python train.py --n_layer=23 --d_model=192 --n_head=6 --n_kv_head=6 --head_dim=32 --d_mlp=768 --vocab_size=6480 --activation="tanh_gelu" --norm="layernorm" --norm_place="pre" --norm_eps=1e-05 --positions="learned" --qk_norm=false --attn_scale=0.177 --bias="all" --tie_embeddings=true --parallel_block=false --init="normal" --init_std_qkv=0.0298 --init_std_o=0.0298 --init_std_up=0.0298 --init_std_down=0.0149 --optimizer="soap_variant" --lr=0.00495 --lr_mult_up=1.03 --beta1=0.95 --beta2=0.95 --lr_head=0.0146 --warmup_steps=200 --schedule="wsd" --decay_fraction=0.638 --decay_shape="linear" --final_lr_fraction=0.02 --batch_tokens=131072 --seq_len=256 --doc_mask=true --train_tokens=420900000 --steps=3212 --dataset="wikipedia_en"
Each number is 128 + 24 x the weight over its row's rms, rounded and kept within 0 to 255. Layers, rows and columns count from 0. The size above them is the row's rms in percent of the matrix's.

# layer 18 MLP down (transposed), 768x192, rms 0.195, rows 720-736, columns 0-95
size [104  97 106 108 106  98  91 102 104  97  94 103 108 106  98 103 113]
[[136  69 128  92 103 134 172 126  98 106  98 122 115 146 116 109 122 109 124 110  93  97 157 136 141 139 133 150 125 145 150  88 135 143 123 101 121 117 101 151 116 119 121 118 201 116 125  74 133  60 108 165 144 147 107 129 121 116 128 143  71 143 167 121 100 147 129 110 132  93 140 174 158  98 164  94 155 144 107 103 154 105 109 144 128 150 137 126 132 121  83 151 136 118 146 193]
 [137 136 105 136 119 127 112 174 133  76 157 113 100 137 146 154 149 148 113 140  69 155 138  97 139 105 103 116 119 149 147 143  90 130 147 131 176 171  92  83 136 116 145 126 142 174 133 141 162 124 139  75  95 112 127  89 170 161 137 109 124 109 123 149 130 117 177 159 129  98 122 168 128 140 123 138 121 127 125 139 136 132 138 136 145 188 136 115 111 112 127 133 144 150 116 113]
 [ 97 100 113 146 100 118  83 138 177 133 141 159 115 112 127 158 179 118 147 135 188  91 163 120 138  79 159 119 153 110 108 136 147  93 129 179 144 111 147 130 141 142 126  84  98 180 108 107 107 126 121 148 110 171 119 112 128 138 122 176 126 150  90 121 181 112 136 148 101 137 128 114 122 132 164 125  99 151  93 133 174 130 185 126 140  85  78 123 134 156 137 128 125 154 161 130]
 [ 96 150 130 127 110  85 121 145 103 126 121 132 124 130 137 137 125 164 118  71 131 111 134 146 133  67  88 152  56  77 120 145 154 160  99  80 133 128 101 150 159 126 141 135 115 137 143 115 175  89 163 108 116 143 130 127 116 131 101 110 153 151 133  97 126 106 127 114 149 109 151  50 113 126 124 125 144 136 135 118 144 133 125 160 154 125  71 110 114 140 145 151 158 146 159 126]
 [122 118 149 103 104 111 162 135 120 171 162 153 112 136  88 128  88 133 127 131 125 100 101 150 168 107 144 145 101 139 160 128 124 141 157  92 105 151  68 106 138  96 141 145 100 147 114 115  75 141 100 137 136 172 130 115 125 158 136 134 123 137 145 131 137 108 120 110 113 163  75 153 131  82 122 102 108 108 159 148 163 128 114 126 154  73 129 133 117 115 134 128 129 158 149  86]
 [172 136 113 159 131 143 150 150  92 111 164 102 115 120 145 138 106 178 134 134 101 128 110 154 128  87 122 138 160  90 162  97 139  82 129 112 139  47 114 113 108 140 133 112  93 138 175 152 128 131 152 139 109 119 131 100 122 116 152 166 163 160 127 129 153 129 109 135  92 147  92 129 139 131 134 175 153  62 123 133 113 114 140 116 103 136 106 152 116 136 139 105 155 154 126 111]
 [148 124 141 133 143 124  94 103  81 149 118 141 135 121  81  78 170 151 117 141 109 127 158 126 131 110 155 128 159 145 166 155 103  98 159 138 170 171 119 123 144 133 140 107  85 111 119 123 126 144 174 144 108 133 134 171  86 157 160 125 140 125 103 122 151 110 166 143  71 108 145 136  95  96 171 149 130  96 145 143 129 157 122 136 118 133 100 112 114 138 108 138 107 163  79 135]
 [139 177 139 119 149 127 129 134  86 111 116 153 142  99 124 138 146 159 160 129  71 137 101 105  87 138 137 127 144 119  98 113 102 184 102  94 113 138  92 167 129 144 114 167 106 150 114 127  78 107 142  79 131 121 103 134  96 133 110 101  74 129 161 123 128 124  73 140 138 140 102 163 143 128 141 150 142 145 113 115 141 147  84 123  98 125  94 116 144 125 139 120 106 111 162 149]
 [124 150  74 140 140  93 122 100 139 166 127 116 165 144 100 105 129 125 135 140  95  87 132 142 123 139 169 130  97 171 148 104 118 113 172 100 137 124 107  96 106 165  99 133 128  96 122 137 145 135 159 124 135 168 134  98 166  95 127 162 101 176  73 114 113 137  99 110 125 159 113 130 114 117 124 151 145 147 127 142  84 133 139 122 134  86 116 145 131 160 114 114 113 135  98 154]
 [133  96 118 140 141 121 151 109 156 143 150 107 105 125 137 132  85  88 118 135 133 133 160 109 124  99 115  62 131 164 117 125 119 129 142 157 115 119 106 162 138 149 158 136  80 134 107 134 142 149 149 134 153 129 130 108 114 129  95 108 134 139 161 120 146 155 113 192 108 116 104 150 166 122 161 122 116 191 136 137 129 150 113  87 135 172 177 147 175 142 119 120 106 139 119  68]
 [117 156  85 122 137 139 135 125  87 101 116 166 169 120  70 125 123 102 166 193 167 107 105 137 148 110 140 137  81  73 147 120  90 105 151 120 160 153  82 130 149 135 120 102 129 106 100 133 134 105 160 125 130  72 104 140  96 104 128 151 116 124 123 165 157 125 102  92 117 156 170 131 154 150 130 156 124 127  77 131 113 114 140 173 172 142 148 138 113 143 137 163 111 136 101 146]
 [131 106 153 155 123 174 154 117 148 175 118 143  98 129 153 112 136 147 140  87 104 126 141 144 129 121 187 140 107 110 104 142 135 109 142 139 140  99  86 162 123 129 121 111 109 143 136 129 151 168 122 122 143 105 128 111 126 157  74 126 104 147 136 159 122 114 126  82 159 130  94 105 108 102 132 161 170 126 108 164 155  90  90 108 120 116 122  78 140 139 166  90 129 105 164 109]
 [141 106 138 150  98 133 155 140 124 123 113 158 103 111 159 114 149  95 124 129  95 171 150 101 120 179 167 119 124 120 105 142 146 144 161 125 144 120 139 152 139 166 169 138 131 130 109 148 154 148 137  91 104 116 103 141 144  90  77 126 102 132 135 142 155  84 121 105 143 155 122 128 114 147 118 159 171 124 123  63 139 110 136 140 163 132 127 139 152 101 114 142  77 143 149 157]
 [106 143 139 124 139 121 103 148 121 118 153 139 128 111 142 140 159 109  79  88 102 138 131 148 142 138 127 118  98  61 151 169 128 154 139 185 108 148 123 113 126  93 101 149 145 136 159 109 120 145 170 119 120 153 149 146  80  95 118 170 150 129 128 145 127 155 146 136 180 137 107 138 151 138 155  87  68 142 118  90 137 154 139  98 155 102 112 179 149 124 141 132 128 146 106  86]
 [ 87 188 119 140 167 108 122 152 100 146 112 135 104 163 102  92 132 147 162 171 121 128 125 156 112 113 144 138 135 131 163 142 126 112  96 123 132 107 112 139 116 153 128 118 150 124 105 161 145 134 165 141 161 120 141 133 133 164 166 110 121 165 141 141 162  86 119 118 149 125 123 152 175 136  95 149 136 112 127 185  98 123 137 124 144 139  92 115  97 159 135 128 110 124 127 164]
 [155 127 119 121 110 101 113 146 142 121  85 163 168 135 171 153 151 109 172 128 107 133 110 177 134 123 133 156 163 111 113 156 119  97 155 145 131 113 122 133 112 111  97 104 146 156 103 140  78 125 127  95 127 169 101 146 108 143  91 131 116  99 152 128 124 136 120 119 171 149  86 138 126 118 116 133 142 139 137 138 152 126 138 156 128 124 145  70 138 164 106 140 136  82  91 143]
 [114 127 116  79 130 141 120 112 107 140 121 119 134 148 126 118 116 164 132  66  92 121 134 121  91 125  75 124 149 112 117 184  94 149 160 102 183 159 132 156 174 123 135 114  93 133 131 151 120 102 114 113 114 159 111 138 113 173 121 146  91 136 120 132 113  73 104 123 122 112 140 107 120 128 144 141 109 127 147 120 137 160 126  80 163  91  76 133 166 115 126 156 131 133 152 131]]
# layer 18 MLP up, 768x192, rms 0.18, rows 721-736, columns 0-95
size [105  98  96 103 100  95 108 100  96  98  97 100 112  97 102 102]
[[183 148 163 130 117  98  97 130  96 164 130  82 174 118 131 129 114 150 140 152 126 116 145 106 107 106 113 140 113 139 144  90 178 143 152 127 138 157 152 119 161 111  82 135 146 152  99 112 142 154 137 119 101 107 155  90  82 124  89 160 127 166 133 119 173 130 103 154 110 117 116 133 162 145 135 138 147 161 123 128 142 164 132 141  93 126 171 134 133 140  78 157 103 130 118 140]
 [109 110 118 115 149 106 124 120 138 146 124 116 146 106 114 139 184  90 127 171 152 114  96 113 141  62 105 137 101 140  93 121 139 162 106 133 104 108  87 110 141 126 161 132  69 109 108 152 118 130  82 136 117  62  75 147 172 136 121  98 112 107 145 121 185 153 105 172 145 142 139 120 191 121 108 132 141 119 106 141 149 157 130  96 169 125 152 135 125 104 116 136 100 123 129 125]
 [148 144 169 130 165 121 119 140 132 149 116 139 130  85 136  77 114 110 131 164 132  98 161 119 111 176  95 116  90 108 140 107 148 129 155 134 105 118 129 106 146 100 138 123 119 154 141 113 113  89 151 120 105 130 146 171 143 100 104 123 100 119 108  80 103 168 137 143 151  85 159 158 106 130 120 154 133 118  93 141 109 155 130 118 119 124 125 121  97 100 120 126 120 141 155 122]
 [113 129 131 131 129 182 156 153  94 140 145 140 132 135 146 128 144 108 149 149  99 115 117 110 184 108 123  93 112  96 140 167 163 161 121  91  84 148 114  99 154 108 145  85 136 116 112 119 146 127 123 122 118 109 107 121 109 125 163 127 167 136 119 138 157 100 133 102  88 188 156 130 148 144 117 120 170 118 128 109 129 120 131 137 157  91 172 110 131  86 145 109 107 132 135 124]
 [127 119 148 159 137 160 112 104 191 146 123  91 100 118  99 158 160 105 116 120 125 159 141 104 150 165 125 126  77 109 156 107  90 122 142  84 112 138 125  80 187 116 163 152 123 126 131 132 114 109 150 154 167 118  69 104 113 146 135  89 132 129 103 156 129  98 142 113 141  69 105 112 146 116  88 144 118 111 149 140 137 133 104 110 125 186 137 129 130 166  99 141 157 116 126 146]
 [ 96 146 125 126  91 141 149  90 107 142 169 147 122 124 128 135 127 127 104 158 109 147 117 149 102 143 149  95 145 152 155 147  99 123 122 136 169 122  92 167 126 116 185 113 133 181 117 111 111 160 165 135 130 149 121 102 101 123 135 114 144  78  92 117 114 110 152 161 131  98 121 153  97 162 128  92 161 145 123 113  87 140 153 133 133  89 118  71 107 160 124 104 110 140 100 161]
 [ 94 104 130 151 135 118 109 189  96 135 155 123 172 158 152 104 144 110 104 113 125  79 117 126 150 115 166 136 106 132 160 128 114 110 129 109 136 123 147 122 120 136 121 102 155 122 130 105 137 104 133 115  91 134  80 157 131 147 129 136 171 135 117 126  94 104 154 133 122 141 122 115  44 153  91 102 138 158 165 124 126 145 110 110 134 127 120 139 108 130 120 116  93 132 129 173]
 [136 116 141 150 196  93 106 150 142 105 142 114 113 122 157 152 134 102  66 140 106 123 113 126 151 121  83 103 133 130 105 108 123 128 141 150 127 150 121 124 158 124  97 120 138 168 119 153  99 117 148 156 119 130 171 158  86  88 152 135  90  94 104 113 122  79 133 156 111 161 119 139 109  97 169 132 143 150 127 141 103 110 113 111 122 141 152 138 140 122 122 141 108 122 133  79]
 [133 134 157 162 136 104 155 112 136 130 142  68 133 133 114  96  95 137 157 151 128 140 117 132 117 106 114  96 150  85  71 129 140 160  98 142 193 122 174 163 112 103  62 126 121 127  93 122 137 123 107 104 156 121 104 128 106 136 136 141 145 119 114 124 112 142 155 143 135 136  94 117 154 174 120 134  91 155 107 161 149  91 122 159 149 123 110  87 144 104 130 128 159 112  91 123]
 [150 115 156 170 152 123 147 110 123 148 134  94  97 214 146 147 138 131 101 166 148 133  80 152 135 144  95 130 147 184 123 101 125 164 141 110 110 155 131  95 122 138 110  81 139 115 101 164 122 103 136 109 140 147 161 128 118 147 101 147 164  75 128 116 103 138  85 113 138 114 110 130 144 122 141 129 112 116 157 143 113 147 134 147 113  92 154  99 100 118 126 140  94 122 112 140]
 [124 113  69  81 120 106 127 121 117 142 155  97 124 126 170  88 141 171 132 149 168 130 114 154 161 130 136 155 149 127 184 117 134 159  99 138 141 150 152  81 170 118 136 135 120  92 135 135 115 120 114 110 132 147 155 141 129 140 126 161 161 110 111 134 126  94 120 147 116 125 133 120 109 144 183  86  93  85 130 133 128 151 164 120 130 124 106 117 133 108 130  94 149 155 105 113]
 [160 151 129 143 157 111 135 122 112 137 152  88 103 137 137  93 157 139  92 127 104  92 115 109 192 143 176 120 147 110 139 159 144 132 110 114 155 100 140  72 162 133 146 140 136 104 105 161  87 139 106 113 137 180 118 126  99  84 114 134 130 101 106 141 148 119 128 136 147 104 101 120 148 168 115 135 165 136 149 125 123 193 112 159 114 128 101 132 123  74 133 170 123 134 121 128]
 [107 129 145 130 134 116 171 153 125 116  86 124 160 173 116 176 147  86  81 136 150 132  93 140 155 128  85 115 119 136 153 137  86 142 107 116 130 132  92 120 128 175 138 148 162 151  95 122 137 138  87 117 149 108 130 118 143 132 105 113 111 119 117 116 156 154 136 177 114 110 124 132 148 117 155 105 117  87 124 127 157 130 133 116 118 183 139 108 167  86 134 100 153  94 125 143]
 [138 133 133 111 155 139 103 110 139  83 116 120 140 117 142 124 141 129 170 113 143 125 124 150 192 142 125 150  99 121 162 156 131  82  67 107 109 167 150  84  83 118 139 142 128 103 100  82 119 117 140 145 119 100 140  92  92 128 126 184 125 132 113 104  90 117 179  99 122 136 155 114 133 136 120 132 144 141 155 108 148 146 115 117 144 112 123 153 126 148 133 118 109  73  95 126]
 [100 130  91 115 115 122 102 178 123 186 127 126 121 153 140 125 120 123 114 118 150 114  72 143 133 101 142 135 171  48 118 127 131 107 106 117 124 122 137  98 129  91 129 151 137 117 158 117 147 158 116 131 131 128 147 142  97  97 139 115 167 140 121 134 128  85 156 130 164 137  92 137 146 104 128 164  83 138 169 178 133 181 148 131  74 140 162 124  99 119 103 115 140 152 166 145]
 [126 140 141 101 145 118 145 146 107  87  96  97  78 147 136 107 108 145  87 117 106 122 135 109 160 152 102 128 108  88 125 131 120 164 147  92 147 166 164 125 141 134  97 116 100 109 125 121 134 125 142 163 122 161 111 121 145 132 129 125  82 120 138 132 171 145  98 116 142 115 169  96 169 135 105 123 160 123 111 133 152 143 132 112  91 146 143 126 169 114 122 174 120  87 174 167]]